Weights of a small GPT-style language model, trained from scratch on English Wikipedia.
Size: 4 heads of 32 (2 for keys and values), MLP 384 SwiGLU, vocabulary 840, 1.27M parameters.
Architecture: rotary positions, tied embeddings.
Training: a variant of Muon for these matrices, 128M tokens, 7789 steps.
Each number is 500 + 50 x the weight over its row's rms, rounded and kept within 0 to 999. Layers, rows and columns count from 0. Numbers have three digits each. The size before them is the row's rms in percent of the matrix's.

# layer 2 MLP gate, 384x96, rms 0.187, rows 246-294, columns 0-95
099:461499443377431538562428579452480454443519453444566487477504452480483477535416432648550544515460413562443466451517423532439405467449509490499526499498506518586392514551481550531470555470460538551508493480462503446525428457500544519407477415573497542565461545565491515466507486480499530551
105:629491545464512606529442397477527477490454517480483411450530498526550508552447581490461528390531457513516534462545456490535501552568544490513469578527575436503445525487483604532522401484489560520501524458451470578555419496499545511503515374539580583468474458603478457528489448487519563504
091:478493562462438530493551509488472443498541501522502528567501476476426519552542590620555463437578433543450563616469476507430490549494481435432561525576505532485520531470522552420488453573442503546503466545523407497495485374496433558468430459459501512573501509532424448406466518483470597436
110:461492473488413621510462542445564479452493633467461518497478450524483476513463579516519458459439432424517466444513559511559556492593434496467408508601499519400473559513506470494523510510595562491530486544512484490456535534560450540435494497507433445484462597451401517507392453423528454498
106:496455534512548476538509484498447505515505457496468503493550486453490559417582505540466521450386478577520512492493600561471587585489483524478481479483484548420467473507593510487511453493445485532529442532519490377563495467475520539629482485474439375516549504527676501465504440488519483380
102:542566544465484486448444428569499575554559561530535498535549576450496495547478534459445533461545493477541512449465477437463578394426515455542505542527458458578506423540505556548445488445451555440583481468577492488431424545475492538514600386613485585485450493487553524584507528450513446498
099:551517548547407418483497620503400467470480571536508467555528501474534518426469531477429453481516416535510481539487447460569513503499565394495500520556505467519472476563495521517435568499597461429533531468471545511627457520539464586491514453503507618522429511449385548425527545447499532449
091:429613549524467570518509579458555434523507499459494364506594538520511461482415409498496534411431413531493481494597510558481538523508461479435495413489512471527453482576481459558542490506545484494455589499448515463580594526463596419499479477500576487516521572430512504484424484440475536487
103:527467519451526383535487542589439497447439446599522516494557544402578553561483564496523516492485475490511466553456522441538494524485520520468504526402377495576475600512474460483504533514495436557564504511536513557425489545405528500410456530469546625574504480471399539517482535435520560491
096:509495488394492544516448452474555495535491508562519507417493537427543562543499438401525478457448513506557520454521456528580549452473497472450604484548426498600505417509428559478591452452507445443622522535458559491458529601447488522537569461468454485479561543402508497554476469551491404462
090:521581451467466506468440533479544567467490556458427424463528476484506538590553590447514580515496477450504534462496490567458479476536455460440446440529490574442608453560546360451433529512509510429450499471537530499537475548474432474421517559555460529544513493510461392416455450578419452451
109:552476602567550346454520466456461454417514413479535498624535408485462476478543444535467519520482524502429479430484450516523502485522473430519496562421452485532547525574475560537468431616505443496484425562539536428520540496544473503493453523496484487446534433498546361506460512495434507476
107:485500482468496464617456473525461518462554562511573462466465448480509535502589497437493412557564500437526515483497576458565484507442492638451534487535520446460605442482416477524498504463551425466617522516510423473481472468537493476477503408517628589591500528449546455470482456465514425537
091:472495502504565438495426520374548513550522458564513564478493372520471505464525419487559553514514577504461505582378577484546425539479503425525571523463525430602430510477381439484448506540466472546634517564469475539433543489526537548528503499440469469470454474525472500487478497493519499426
087:643540461582458452548437457452541444568458553543473430575515478427545545535490500459532537489515506477489518509468506565571491486531550453482499536495482403522541528587536378525530558496466465410454409414429516480534577463487554414571545456465501490559477547497419551552510442508497514586
103:515426579463480503486479453506483483532472480526521491486480360478510445388537508498537541519457477504487465471423502468450464526457435455496512558429555618484544448541470483602415492510455572439518459374522513551535525508602558515585467479427492469500455409568539403466487474514417453447
110:544588583546431475495549434512454555477503490487449462438482490423372525571499502468519558499528509520457467459589529512518480536487540509473553497516546518544448429444514541553554459557421478418455552456515465455545594461476572499348454399507508518508549496467480559410576527463594514462
101:494557527503551499496476486497454527523439527595572558447589479531496503552530544401527590533572491511537486485489521442423469574545472475489446476455598405458524537462485479445527481557517458464407467494476389580458479525504413541513461469487627530549490473437476428482443496351539474481
107:579510513386527458544601543472449510520498605437501619434562517462490485481528524510516417503486576444461518410570494471490472508496388414594437489473481527474526529540529498451540506578494550550429559549478486443479455454487438554512535503528557534570479432436532482388489506450547472433
097:542523518503533528458543591470573530562396592482497402564468401536617495468448397479409514453561455551489480430556479573540534490425508516559398483457512501529454410511527530499517553464516541518457524461438551416496548459571574525550531491593555518505510510512500502591522484482452507528
103:467488454511521565526511424527495558482474517572517414533458536608546463537596514571536423509439536498555421521550557403455455557457556403538579550462473536457504537582485537423444458483480494526522492483562536502566546452527538508476469463541560520480549379481395427566507555496581471530
106:470506463476575495562488515536585489571503520536508481512532565521539536475485492487594511484454568533532367507427512534463492463467596498543443537411468404435425526513528456599467422612492487579572478465546459517559455508432486521503537499548584477446532554419470538518463388573532547474
107:536436492510542565457548548455418552471574525424444428502489595588585496542443505406508447480437412491455524489518500519446485535559464501554545598461498613463528512442529451476424517544484517448405633501507444584511527457597556528449474483507474508471529493495510482555541481500575490441
107:444484456571472511550473430490509576481517511567522469429481374512526474462504491576473410514561588483450521450506457461487499572483440518392519451483507472590539393444542447452574473383453438565519561473491565481504526559529513500477547481603505577478457530468459421533456550591498461513
102:474493412538487490532495475451528582517441442504494474470571563548447613560412618516436484471556478548510394458545522554516483488581525468557485491488510563433506561506536394475568434425463436574532540490469402570517499502461528448514450519450508475559486566440481590523541515510400483466
098:479488500532452424618409533464580517469556515486509525583474493457569471504550427483465505528513444464530481561576500636424561492572497515441516494544482513528396513447589522582471601504480488485467456511500475463446469459529440577556517463420428565512495604511426478575531442522499554499
100:560543479403613446508547562516471495479549570506573543486462543527550470514506505505432479558519476527617457487484467480440470566583580426507572582483552450514440520586501541427562478553495490535525460513486536594466359589561516468439459472536447565517524483539490488534437458532460507425
099:533443481518529636513501460538451458561470466426523524495449493421493504506512433466537486453441479486397544477503451536495523428487433557580501548427552502529541503603478542457528506542496489602503435544405598482520453422427522550455546414444527526461560508479556495465428618432515473547
114:461544498514537508503513440438404595535419477607484562443490514500439467452459562415458621481504487484516498482530511460533459479499475475510472557485392410522492497506451541456601566514654422451584477448479532530484534471522464459436468492484491413508557478502476511456433620476489458478
102:472461467488656400521530517534485472517497510502545492528520420542435629474545434544497396478450453457436494499451538477538470473514561475458439498493528586487532507446526531608480568486556492521493467458539402549562520462523431484460435488426552508518409413442500431501525459419505443436
096:466489496469526487496431445575501527571535532541477545449510593506541409533414464434594369531406441429479548507516462469506465441539472506440467484509532448447653579492541461481580473559527548444507556486462494444531482526461570463563516535551447455513553452448460516594468539487468444472
096:490494620498481478408443446486507580594498496470548521445497533452509441418545576509525447448557582504426501488437474458501492542518522524500516457511500504579519520500537489455506525611399369368423532479510488488475473481603450510505531515410503567506511506501438437494553428553449556556
100:472528480484457551641532504532432519526394446520553446519528451453475582455476541511557532497459533538448537474522508449483477547448554501540463497486399460531407463520394618634439480499476481467562491490427444499564402493513459542477475486479478446551577606527477498464480567538548531473
100:503562464557440523453573489436491514422623514579514482503404503431518540487495501460475443513471556472487486417464438547458473483522441466500550504559454516444505534548498506544445522499623543624551495420557428492495494498587445448431444407577477461432512493526554424496491425454582509461
092:441477511503499431502614549476538535480471516509461551569485401513512441555474616427532495578539481518557405450427523426529517527543531531438564504460483510511590437526614515476490511495581470479421477455517588483497550602446560492524502560551487578570471423495508425583475487437533506493
093:495467505420467486534491411429476474582521501530583472457492506560547534483474445462472465475520490484513432452432417519546486548559431439586561472461548506462564515613484585442490512542480513521497465445365501453466473566480457392522538525483490330536428517552496515455477554465489459437
095:436477556455567461508555448492564605556497533470483506476541559474509548459511645494466553438537430534438502458422528502440508547471517473492494452494533503423501550457429502497441485484447427547510494524516482583634551461484568432505513435513453469405556585466516528347529528533497547508
079:496583537402573548456529514501480552536540429405501532498507550509399553506452569516460531605538477496604583461484552606536519473511503418496421504562455456447555515521515563437444519460486555491524520465542545473526420498517500489494525573409503569451502541501537512651501540530473418520
099:478555420544444484564510423495466528470423451520468502550510444470570484459446434513480515416453549488509530559464480506479460501499510461490467440559490439524561519495502571608505608519549400544479478539490525486523512581634477481426421507539516570580550384452519414542535467516396446525
101:463512432431552483488491527441459533468525524508434554568551584474510428505460545562435516535561423536550452509525513557507561518529525559550443576497388532525508466452495527433614484489565524432489579428517450410506512492500562594414531394530451424427492598456499537483472524447549530503
106:525494544410463539467566411441456439530497520525426575513536435450479455540435480577584417499447485369489520426420489416399429485501562478503455561560577427576564481497427507539528543521491503535513393590484455508455475482523513448505407509457501487517496459558465465531497516460534473474
100:446484518416428499534444519534510500503441554468353453471467496521471484477477533474455584590510541406450520469489443480489479434546508493440441473501418501463434487415522505485531547533450466614558646478400460538568472495496464452519576446536528428532429451547478466477457535448492458429
108:544469421449513533536535584574500408467448459526565509543596523571571541506515564551490540529411528511446419484476476505498580436434462500527547454556515527469519556472552403445488564512390530489477446516489477484498553484475464521511475516589521473555432579551646413469538493468410494515
089:466382499514503491459476532498464558529514595556563472538523576597526514487487610462492481545440523464505444482453527501435480584406554492453520519464508438586468461559408466415570538517415483411504544497478526474476546429457469538494538481379484489561534573567541486590450500491406500502
100:512473528476442445508583500439453507508423567515493474385514525571522476461502488540447545450425446544529460490417521435414479415513461494450514504539541415541487431523492485527549491510556439570533410422522522496494582584496482534522504401529446590407651550463455503511528452518481562470
101:476593575475474534550499536488462500534485588503478535484530507471468514503520503532515545519511462427517433487551563451526506466557508486399612514562567469454420438495625501495598412533470451497533455528500502553555427508471493576498512384609437571485534575571572509509489403577544497491
098:602458518475482503486616479442469499480461474541522502501588498533468475539514460600458444498500419503410565515489472489542484481493471536572486511520478549492584467479504460470442477526605573449491565553620475509546583496474531514418657503460503441528442591463574522469528527418503584466
105:525532597484508470491495619450489403527426482556536493443436448429610492467542544431465507436446607518469495492503621467535417506555526603525544434423544481499498484397477547523472465435569458454500522531508442510440515540418483478434517548498597519454496474469524465501522492549519468573
092:482442493444429481485484455473471573589557482553479499559547471412503490574602487560469512484454480542500518583578470583573515499504512549484399442526507459500618477544556542451573428447554476453406518544546502475474475521449459488408610521530512448472477455564520490532551562498486577402
# layer 2 MLP up, 384x96, rms 0.189, rows 246-293, columns 0-95
104:504583464508522585531500496425570517498515465470398459514549537506485458506411461541447450474525453520501530493583540497559475520499512494500537530570542447543496500445524559545549507451479530419450448477530393378524390553494550558484485434427500592437439504471421556489516513626489390550
115:522481465454487391422496583453470592451510536536448510502434482484533412508553466543620515535463562534501474490467569429456443496486489487463603457380477410502464538518552508420535408482525444506539421550465494529476519568516518509530444531450541537603483529394519524522602540516456519467
099:417558504394480459476424521354516546528522449432515498510527484503435515411496542515523578487505587510532456496505586446494613415545459526467484478469490536436491486516464469446598483510545463469454521527508536477486536431557485533502527417597536381491536500418542565586500445448484574494
103:459445538519491480484436397496505566513569528533537422450606539542390491567500396466457577566451438525411494471437476443490417537464465422484587563574528452541464476577471517516484484487441571493578508546505498473495416426446525489457509422528469574513496508529526449540541476536499509399
098:530432539522502572538519576486488445530500462441522534456501529511505453565486573540492431547428491378478549520609532452502500506516458549520381484527569551532493515503531559471572357506508496552532494533424422502484464511452607510508484540426578501459534392403537540503513476508613516514
098:486496549617523455438571474534492627452517513447483522504471509394511462462457509420520590467510563503479531505500507500501527526441439535530517516395469459542469492505512515497502374417392580493498575508431535461463487517424471595570512479480528534449423514480611500503539526509384540442
096:563496571455510557488508513508423515531542493494450527476515517490491555340502539425408539516453469470477514505498492429454431473502532524478514456581605467561439510503579513533534549534575566509486461597402487472528366448531463452545525497477562572535434475503372576467539540492475476467
095:489488510491439430574491400477514550464586510459484583507497444540532469498490523528548437561593595418429471493468544462488432367457462556474389575547541550445540571541510497532523453509436477456472448507525480495448425397520454558520516461493563477481580493475435454569530422532486554517
102:539442526591539426532561498547455572514398530550535491554520502362591533518509532518451461569514452509592555497431551481550551524570526488476502573441505456514449511505467448485503537531463484540523559484520477494484448404482535573433437491415483595491505442546364601542514481464534518460
097:463528564504460546428573558409459431468474437495572518583456441476510514543510538521569575552491509503509423578501547477550516618525511564531479494494529527452574482570539408495455526399467494512492554550525517527508570491489517450462464514559532473475386524487484489398495678475458475479
091:517506496482548490544475480527502555476515463537445517462468525535626461524543455461512435501442420573499530525605538537570438468482532459484423545569490599486485523507560473475551536568515546517399520515483458386518422584496534597486489613529495552460588556473464537423557469530534608457
102:539550636584488507418531582467458429419486489522550431599518430489446468508436477526444489564456500433383551546444498529478465579555593561510524541546448459558469490543471569506504501543507524478451448523496463500541536550458454546509423541532544529556481527561481456574451545559416468564
099:534505499449419438454505463521494553531539582584527494412508541436465545521607497481553532583608466532518485569547495585575491620563496584430514436512497522517532572458500436498543439598491520486534446494501506465540481475479474458446513432599614546532491551408498482505485437507517438482
094:560501465545524483403500473522516510553592597564466503427474472444493551415451411508562495528572564496488530483390495528522472461463494530481522538523587503530475455446514471597561533595486528490459520584466424490447534556483551527447601412520532540569518506474380459561512436439529519434
089:446449544485578572455503565541446504474477479545534528512485542474536432443523562565424513469482502552452534555561554534517445468413450558389527472473466476515494430412487522420491515445576516465541586573595426473520573525491440538473480532561604447500536504519493373416544520539425500495
099:450456418491544541391541551519584514517607493473453570482467548560548488548504481460454544520499577416552545521592453512524469460474503427470492469536433401487432516465518508418534414526465468486533558493468493506459435546460443495506574459469547507492530522427464609443609608503467493580
108:453520517423490505595559458498625391521527483460465510464397418513473596433450485566525533544545482539542551514524446506526552471425464553402444482437450527482487490528502533545545455514500448459445581509467588527511549491470551518543473395610544436435490469504596525437456541507477491465
102:485550544487362463457495432490473441475533549499489555475487503540523446508423442539508417474524398436498569547577472423597431458426518373549534465549468403541518553452545539526475536392488445516533491558511579503444492503481501483496446580502531525424526518552458446544523553485460498581
102:460558481460568487546454436531509474522543457515491375517442515512502443561412481476507560477490512514416471469445435391465489492395572492365448566560535400562448447473503500463534548457462483452401542533545497507574457534517530495474511476405469515483543448560459380554536478490521476515
107:430534420398480590422468473502542499543604506511577512477454507518531575473557468516502486522568456505441595513479555446513528557530458478482636504429474493522513442498490418475568510548491444521549528456538443471463445602560492497347475486534411517461536517538475483510429462432564506537
104:454478458558571509514484501573497495466394530560417533534384464555536356501563517543485444567413493447526466522492595499453463521507470514523529485449477481506530575567540608428428481494495504497550503516567547448440543549561538530570502514460525588472521518490479439468447599599554521521
104:523470559524488520515562480448421507466561497533464491486514546485517513431514474461395498494610391475484625495475422483494466542579424422400559473551492549593528502411478521495525572450472450453427491507467446522493465437591520445563416482549506530529471512552476440436524542468475390542
099:458502473495532518519583528436431526479416521537524512384499526510514586507415447441503551512527432456485579527521463557556528422481467527556540493465466483453540529518429544446485466481576638567487429538491561529472531533542595440442601505530486488391591563535538499472542464413450528481
107:490477422487417576509469434465556530471541508495476472508593481468590508518504513562481408556472462508523559380523471494490511535482401444533485559634598507536564379538438501525512506428426500519426467521480493479495507510529564446479642394587511443491474499533491483494542543489497511488
105:525535467551444455471538507516466513526524456461514488415532522581469517581490554569504488457569608548499453429499486473605486460511503436450475503537568462413428483540541442415570468559480452504520437433434505489492486485468429513484560494416576484611556440416443480506518403553528607549
094:526456564482545504488427518495430547507376443507495436458569548555535506519510556472493475496494503474428540478403536475468471475372515492537485491485556521568573521575426490433424469495575461520595435410499487596540499551443587465465514497560543480508492461566558553413509521446533386471
107:510523466482496465524568535379515430487509444483521542456512500529521418483442386593524423490496515431525594519459482554551512552497531539559521474562448553497599530510481552485565505457539514547452408506424521500514473561575391499410404496485553438546439465579564472523446431570478515534
101:504503484502481473515498490412521505434554399596466551577521488419467523588493622499536531566489416495585482556618581435583427512505504497451519562518468483524504561488469432528483449421510567519493496470469490616518511523578482505549530535522454477460357499465470524537488527507574544457
109:481522490560496533486401570561543455514557511529429581456545546482452537480518533499540469513384584494439574514593540539486536474413507606494490451494486462464495595488565540476429471497495578572523476536511486438593487462589534557408538516541591538560461501553484582556578450479533505541
094:582531484567440590392546478443497462558419545526448496484470476598491470509525522447558581542519526432615458576480498495439446521491411517444539456470435501464535484513563483445485473427538529480531515505456563453481496472447506480588599633526469537517531557488474569495545535425432559542
100:483520507486561515470459505554445489572477569565479607533505547580511461481512400453540442541408459522441526482428417478488534435484488499475469518532574402535476550459512484529619441579563525478499520447461547479496379519510556480550514607496440494500477449500425595581473561492556446450
107:475494441452531557520524522479481488562498489543505506521460477429426519523494408447548575590538520411448455442586502572493446443559450509553543498456478520488479503524495493456452373547588564625462566521457473593563497515465531483498493431563481462481558468460627495506516589467587456454
100:475508520513530460498445515540546442399598491435504587534468468537521405512491473558469498510621460570465516489598552509455464438361484500519479502506597504473497428427527490485501500557488529492479520559560484473515526418497440513476533464491383518570467470536537562467533419470368566435
103:509429510511541466442441505526530506518413434436523608498513466516450544495526460525561546499535463553517532589523497421483495550504531541507475450387556507472537549531531544494525381566471445423460510478539575531518519473417573484576504553449545435431441439409411598547489547546481459591
105:577554543462420468464529494528469533469391521556464521533474446507482637489523585527532486448526467476624511595481472417557505497535589510507501521605481521463487397465596519500489462468450481457506512541513539552590471560526554436528508486474463488509465544394410499589451474438556522477
091:447617538501477576569481502644524588481491500497458441522496502460534562446504465491500573624511520438435519545405517459570509439467565510489478550515493493515449535373570543539495481555445514570628507573468506459516485525471525549484415495476517584547571481542518524490537469456521551541
096:471628546528437604530501600463470498511595486501469516486506528449439496481444384447551439457435527510415472569515532452503482544425477502502474564579485521396504407524506536468506500466507465459517386533449463545471550458524525529424478505479504478553563508554442371576471552520524550472
092:520600467393532528458485490554510519507533398500491560492567489542382436505426554515472506583547364485477544464465483501467500495419487436438440478482516519464438508468496511567459462441488400506520518530497570545540454445573473520469497618398512496518504463442510476637540466560521520519
095:486542438500519404489571493418472484461487536572389512461488492498541558461487510549462424501600489569597498583470439545457545532489481504489556571425433506408482494485531445456556498505486511547508565502462465575595495493500522524504374426545574583577591543497406492496538489514562536498
107:492531568577378411523423505505531526506471473455551612531510548520552565549489464592541383509472520534493544442551489522582452495524489542610482508539512536469497502525529614516417478469482427598527536365549524525480518519507575482462432531467507466483465578477482529566498416502537486479
099:504507543503482447488564501452492505490552516517438532535573551418484473573513485502613393504442458425423455558453508380506456482447471466481436528464526417546548555472496557555497540546511529470586518594508472486459497521652577504580433522507558453486518493535517440432458477514553564411
104:553453561418533514512470496446496496493627517510423514531500443497428492561464522422491579438609444501504535500538503484506563540484497495476529474446421575482460499460497540387480374426487490482520492598539558510405614539499531536515464434529512550473559510451504527380538591514449495498
107:487464415503444581385454480444476511432515476517527550554490477530487480481541541526488588475482583501549478487435467498575594471567497572500578476507495474541570495557516459512481597375441468434510538499523564455517496546568579426507426551453576523558447422529445485510455593492433567543
084:499508468518540537507575406519508480564496497464570543451376541496517557517489480431508508552469500490551485473556524426511468515504436513467630495406472524503479393488549433554543480474442454473547427402549596537525560475483570451454506407443516463442585497567575438542495461578574483516
100:483475504616479431453569515522495545541471579469619438435491532533477421412574511549459520464438404498451464433524518536514462470468455487516480587640433575501577495468492569449482516458507506577535486405509534494485490625478452487472463497491499452517564537425450506503505430535501497574
101:495545497430404412437511467592486567483541482488453448476432491489432482563499551473540506441481474465474582457504519506487375491418481500531407495520432510470588476515453443518516410524480522494510565559479415484402483452492570476529536507405532496506551424454405556423550559411519561530
103:397492492525504482523469556535576559509462491517563509487415603434480453464525442459443540567498425513408475560528523536479493594560539516442498463460404463519503540449381474536586526503494519536466493484381553503512535436523500545489432516600542440390555488536466439555521495562425467514
101:552479423537570515520587486475524470591446531482538465540431487481470602558443448434412490489442473629522521452489393580537621564473431396432537541520470539481509435541447480463520489580458504525518457358501555489525528509481548517490462512476492497516467473402493503503558524490547503488
# layer 2 MLP down (transposed), 384x96, rms 0.0849, rows 246-293, columns 0-95
096:493426534447459502532459554450412528531539575481515442431550496481520477505485465564533556434424533477562412461450445451466450444529548511523525462474494515594399367577485427474448441539507427519567541519568426523456582579560545495444492508508508450483446492595576538565465509492472442501
103:609486606480536387412486535513529498506496535482523503472474514491462497474529509522550524443372503550410543494473533534509487493565480450499564467416579490490524491454526505573455470560531522569536550549534630532546383548486570484462446501493491555478488379458508462641468462461492479504
096:601571508554553500480580509528484490466462479518508540526430442492540515507442595545506411460575418502498577513511380638570396494401507480394479522499420573508502555491569514536519545570439531558469472533466514463528497500472482456476507512422436592525457507550458511521543508512465431489
104:507533414555510369489495482498542600481500515474502474562464456571520586560478477468521498484476513456570440563532465522507581518469477581436421500528559408522577447475528524461420554493536560402469492455505478466461533480453457493587481437494472496430463468433441557434554403486365493493
094:429520466469457523459336537457437483520516490558471623456522468594502583524537481497518482529496487545445393531400428532572445454503510622514473446571478486485521548492448505490523514527496577440445490535445511480515447439402482457464485502474449549505447468550525462458523544392426522459
098:528581564462537458489524552562469554511623527502454520515587479537459490518542526519485553443482502522553517486462489498421477405389465524485540490452505547512428510564536540448481596409385547596537548534600459512430504514487440533518510550501430606425490539553596512510461432510461495528
097:492450581597517483465486544478437497576545606470495541486477504581519526480469498406443475517521497562479503534544490349509517469461605518559433587532595499514502526451509450522479421437535559555429461556454557583476510491473486536436510515502530475540439628506477493561430410524483475453
097:499523535545549519501539458451567615467563475518518549459513413590550481544445414379562441450510509481474515478491525507563509390489487526467469464524548460490454490534555599499494518498402476431484407554465439449464512411468444566542467496563532479521475526433468457470420374452450541463
093:470449556457451433524454505479521551447537436432417470460483469382435491538544407474473565522478540413486472561488461419597515431426391521503484482478556512477490532507491514622504438501578543435477620431545481545519550477434475506575473555494456499597510521505561434481523520491472536529
103:511493463466430486520525409471506581475432388567624486601463527505473487516454564496489528477509512481510479506485535510458536561471423507503533510408474437440513603532466496481524507478398483496533402364478517494513464494614530592398473443559543488493491432441485561512480496552548427516
094:498570472530440461427471530486440494524523513524387534408557538431514537534482657506575496644478572495539618488480500591495429484510445426500474497513486498537434550551481519534467467539455474526415506374545511422491525539517553465509482533486481591452572448502491494477482499504464439511
102:522474489457531610437459480469516543510377446508411426490451451543539546528516544547609579449550410487507473538461472432482444453460550517513490583500528441401497556436545408445459478465484508557412546436459439455501461498495448479498506472492490522547407465568415528593515548543529478536
097:539404485484544548550533494454476471410518508509560545473479420491393529512517526555550505613551553539509553430519520619514508530478421629541503529524474493477473466553452488512361548436465517503446436531464465478459544383543529501536447557424508517527444499597487501458477434480463487564
094:504429550503497495513512531452483491422552434533465506537492544588423555552564547521449448504436551475551502533532478497540511454584554479588510579414483524472377540543460445491510580510537471469550538430559640531456582504554477484432429525484459467402551428520559517499506469556434473579
098:553511515461553539505521598451541489569446533526500495455454495566512505499425608452426460424494498509425499548550569496488524455486505504420533367383539442488474479520534575545453512455442390425505561459515451453521475545484469480528558486587470418510433466531438452528465440484460498616
096:505548460496472533430509397494533448527486614518581569523491508571399498437438558481549415475458444511536497547512522602519451525503435508592523384469551455462503526497530499584500520569510415510506490465440405504456476524456560437498453422464465549423463480516522546528633510507540449470
103:489444524441463581565425452505413525545408505501446538524593605505458481460488449519535487424514435546491595477481484542423468439539550470531496529552487464519548479530475477562564469493450447448488465549528456428485538488453540494508547481399442493485370523526488540497581390554614489569
095:382606451476548525471469432456480546484479456529506519484578460505368505518467418362494555512488415470559559466492589481406532458471564489518557540548532540439494493515461432480543533456574480518477605464513567460515557498550458534440502456509518502490432540485563489498493580542585464562
098:563479496444374507471562458446506513549475485493586581482571554495480513487515491539449370462567449508504535473455581573559461547567465468566453457493515536476527508437574440511460541445585519547592441463464445441539456522514545517545615456488480514513419516415415547471490502542555450450
101:540487392540557513492453516469581509498637540522497541492508505503498464480575443538401549500544493456414466508532541413544454512476438407568615465404506448468436496485444509557566530481521432476563591403432484459536520544474518485425423429482466526435486466506491549432462438496524494489
098:592429545570529460485472487470514385374466494434475578487439498487471518581493343508520525490477430493527525488496529392458473510542450449457507462486541481622562407461531492490496561524518507550526461467405449489551569530511482469539531527483505510483566496530593475512589390486514528502
095:505623455462537524524423551449503493542469498554475508569511481519494451533444620422584483509529498473568501554512486650390414421480502519426515477517494445511448432429507490555393469480441458471472530556547504469514501491485440452529581485532438449498524598439413530482539511523554533518
102:586504504477460511646457502512502598601521564447536590580558406470434526577474533463492459565404463499535556510491521482494484464460473491450461544416487478427504448473524482492586464588524587515499482411502456414597498535548500502499497517597436493492489479547466548456573552538493522500
107:518454485477465456480430535402519577525550614483422575539503514474453409446510428548421464434533521462553460565458365469517549487487518454566499492425462398514505527458428471462481535373426563517565494462484553527530450461545505555451512479538414506484474493548467471536465474497445416476
103:519473483520507548467501435517393490542512484568447426380484512590486569431497585417503547424517601472525451466546456511477491564512479403532487460449490509483521600475501497530520513430581507537568478497528401471440425489507446403533515489461492494484469598417485530514390494598516473521
102:616462486580497464546495509486494555537483435541434467531522510564533476529516580518440524555489502503457533512506496509501442429486439484502474468532521553431483507553473451557425565425547501451571490501439414577453538556403545415496476361443500461486529470554412441456600461422403456532
105:402576536503583512561494543537474520483573546437432540488533415475497467571589503548535426467536572533516503488407571572518466474500485550566484495551529544584497513591521568551479479437537547542455464475479440440506507388513461503491537431522541456569518486533624591519531436562494437548
103:513563538543504515561467457532450449484457466419461445494575490537501390435510489434495460527544463470378432482483358529480449409525448540530546552511532519570536528501467489449518531525565472538461485517473502488592522459414513557421511487439484632548459552427560463522513568421429499470
104:558391490466466493405522534490489531471484544528487454455444438568531518531459548605487484554517465500487469543437517501511556532502561449375479552509561504470534591503529534544508414453454408566523521360509561497506512407455438535543506430444478497447442504446506497482507569544582454384
098:475587542541542462571503516576514505473468547524491522586612487496523550423544472545519522470501440389488485494549461448523412416588437531475455436420528496566520525464529516566551485443544470489470518565634556587507494547541516613487485485486652530529489486438539464468497459497516519499
101:574448506512468523396480538616421471545471549350493624539522542499501512530444479500537475529589547552532534545506472420524528556464506481534505578432565470463557458475486556479544573486551486573580438447484565433536437484447472463513494455481444483476442569481488591520492551418536462480
101:628513455521535483544563486485480543453441482497408508465569496443491450452376505443502503473435535465542527551572517507401478501526600520528551490490500461426421456497561555490494502601452438501517491625487476523478566479467427481571458549571444391513538508430511526591469508466438529536
099:575540494384479538550492475408475529588432504527513458583581552476517478508485485427531507491486456548475343585456565523515531557551421536425544431503496510506478560488595459518543436515464504458469546543523544563518529608454519502506469530487509451471493420414458486541498557479628504521
096:556574437509473571517573557482517556467513508506446504567640464530515479503517533504527450486499533516494502445534552623491486447587542507501534441504466552558424567489453563550524453575455423507593564510542556556542511494522471411508565478443553444526444411497518512522477389531516373473
106:576514474544532452446451408508493440453483561491572495488329560428493503462537402556502430377498553520513513501587479426537471566504522562550508505515543526552538503560466501554550447528470433476491421583525387505521488533542519466484533477497493460485455440532376489486462524558499553544
089:448403451488475409416463557476473536476477440577534484433550532533605544447425564491490456534399511536490526423524462605473529521492463529458551453475514415458461491639512395488479489509557513542469543533462554516482434520545551438460520466501387453488414521485494433517545478530446538470
098:528514534539525507457466539508428448466466515584471529509487434514403520541591439516484506433620527516490471589531511513503474446425558561544463519436590494492604501489573574426551533505491414444554524448525496513474491470529484508493492533451514530451527484534409334559450562434405522477
133:495389546604464515534516472438549420465484539538511469534443555455524508509565378490566434404459580487510443526501510391495458566554475513541534524552460444515522480558523459515575507579492564485489470452507431495462585471475574469462460398566498485480482494557489456348474516455521545503
101:431549509484501446484561470566468481410444544480467478497452523484508545581461444437413413495473488515586426439403530660505457489548442562476496527478555565587440444539505491459518519495542586462520565474501481617506501455431576487502543454501520493475531486508489601587465578528486496485
098:539586472497557554505469450429490463548425485635498448379486399539468534559522475404552573532474543524502534500434604418500469528428503469433449517460471544494516443529504472432540507513530481492529494536537487577499480522455464532489527399507458451498524508439455416559401560431509539588
098:438513437554545454498434516452564526460477436503498419456520510513578566472434520529365594480556564487556431481535529544551604527530493455484574516420429509511478421480532438481429475354524479589532470436570545491501463460408492509504515483457492507510488511461452595520495479450493516587
103:557520545569517498515500437565610524501481473546514519521468582496570492490549444623510523573446568459473425444520607539474483515501461454500486554477540411540551513512519400516425621552550429589466506443562492537518478414552510518533622584509492480530502476572521484458508519447527445504
098:520517411542538456539473590575470531519543396445510467444585456497450491527506561461423506526573413531512519531565544563449526514485490534527509432493532567509505521459462511480530458523545488474517527609590472561520445415501444468439622440576428531562425569502556510430520482494467391536
094:465462504483502537481417477531471476536494462524527457538472532547482523472381606452510495529511560539459545503344476399433435574495475479468497446468520543503489424574376445485561505532452512511512550473507467468511599474578526520463527539384481560592552552551510557593468523556449496510
100:539587419496459483524485473614594495428521490353523509517442523564440467523482442518532482562513545470508426518533460485505513618457379467506445496511559490487566504490474458510391549481550490520495534471475442477484456494449505485499453535536435413563584389515496456425510436582491458534
100:576590556530562502404532415491557535497518508447519553545562539550471524517482587395668470520529462480495532458512569479469458518443520504407471584535510513484541527565482536570516395449480478416527438478556493515525468549373542495512448454545462436439447470539482562467519533509498518496
109:620595536517599526533503547475486563534631463438555404523531499512515529458539590467450536530524423496468581489492433452476474572426521532519598515525492571504483442579505469493531504556535472550559562462445511524514600465447542475488493546447533423552438501510479476476586544523461419441
102:548541570499460496493568536493577509494471513560569490499470526512493510533491483494576491455429594510434454508639558490492529472437524541525472508393426452382474472458548570557525422482523454577576468619441535509539492427516498524532489527408444436457522535430578469441534500466489465592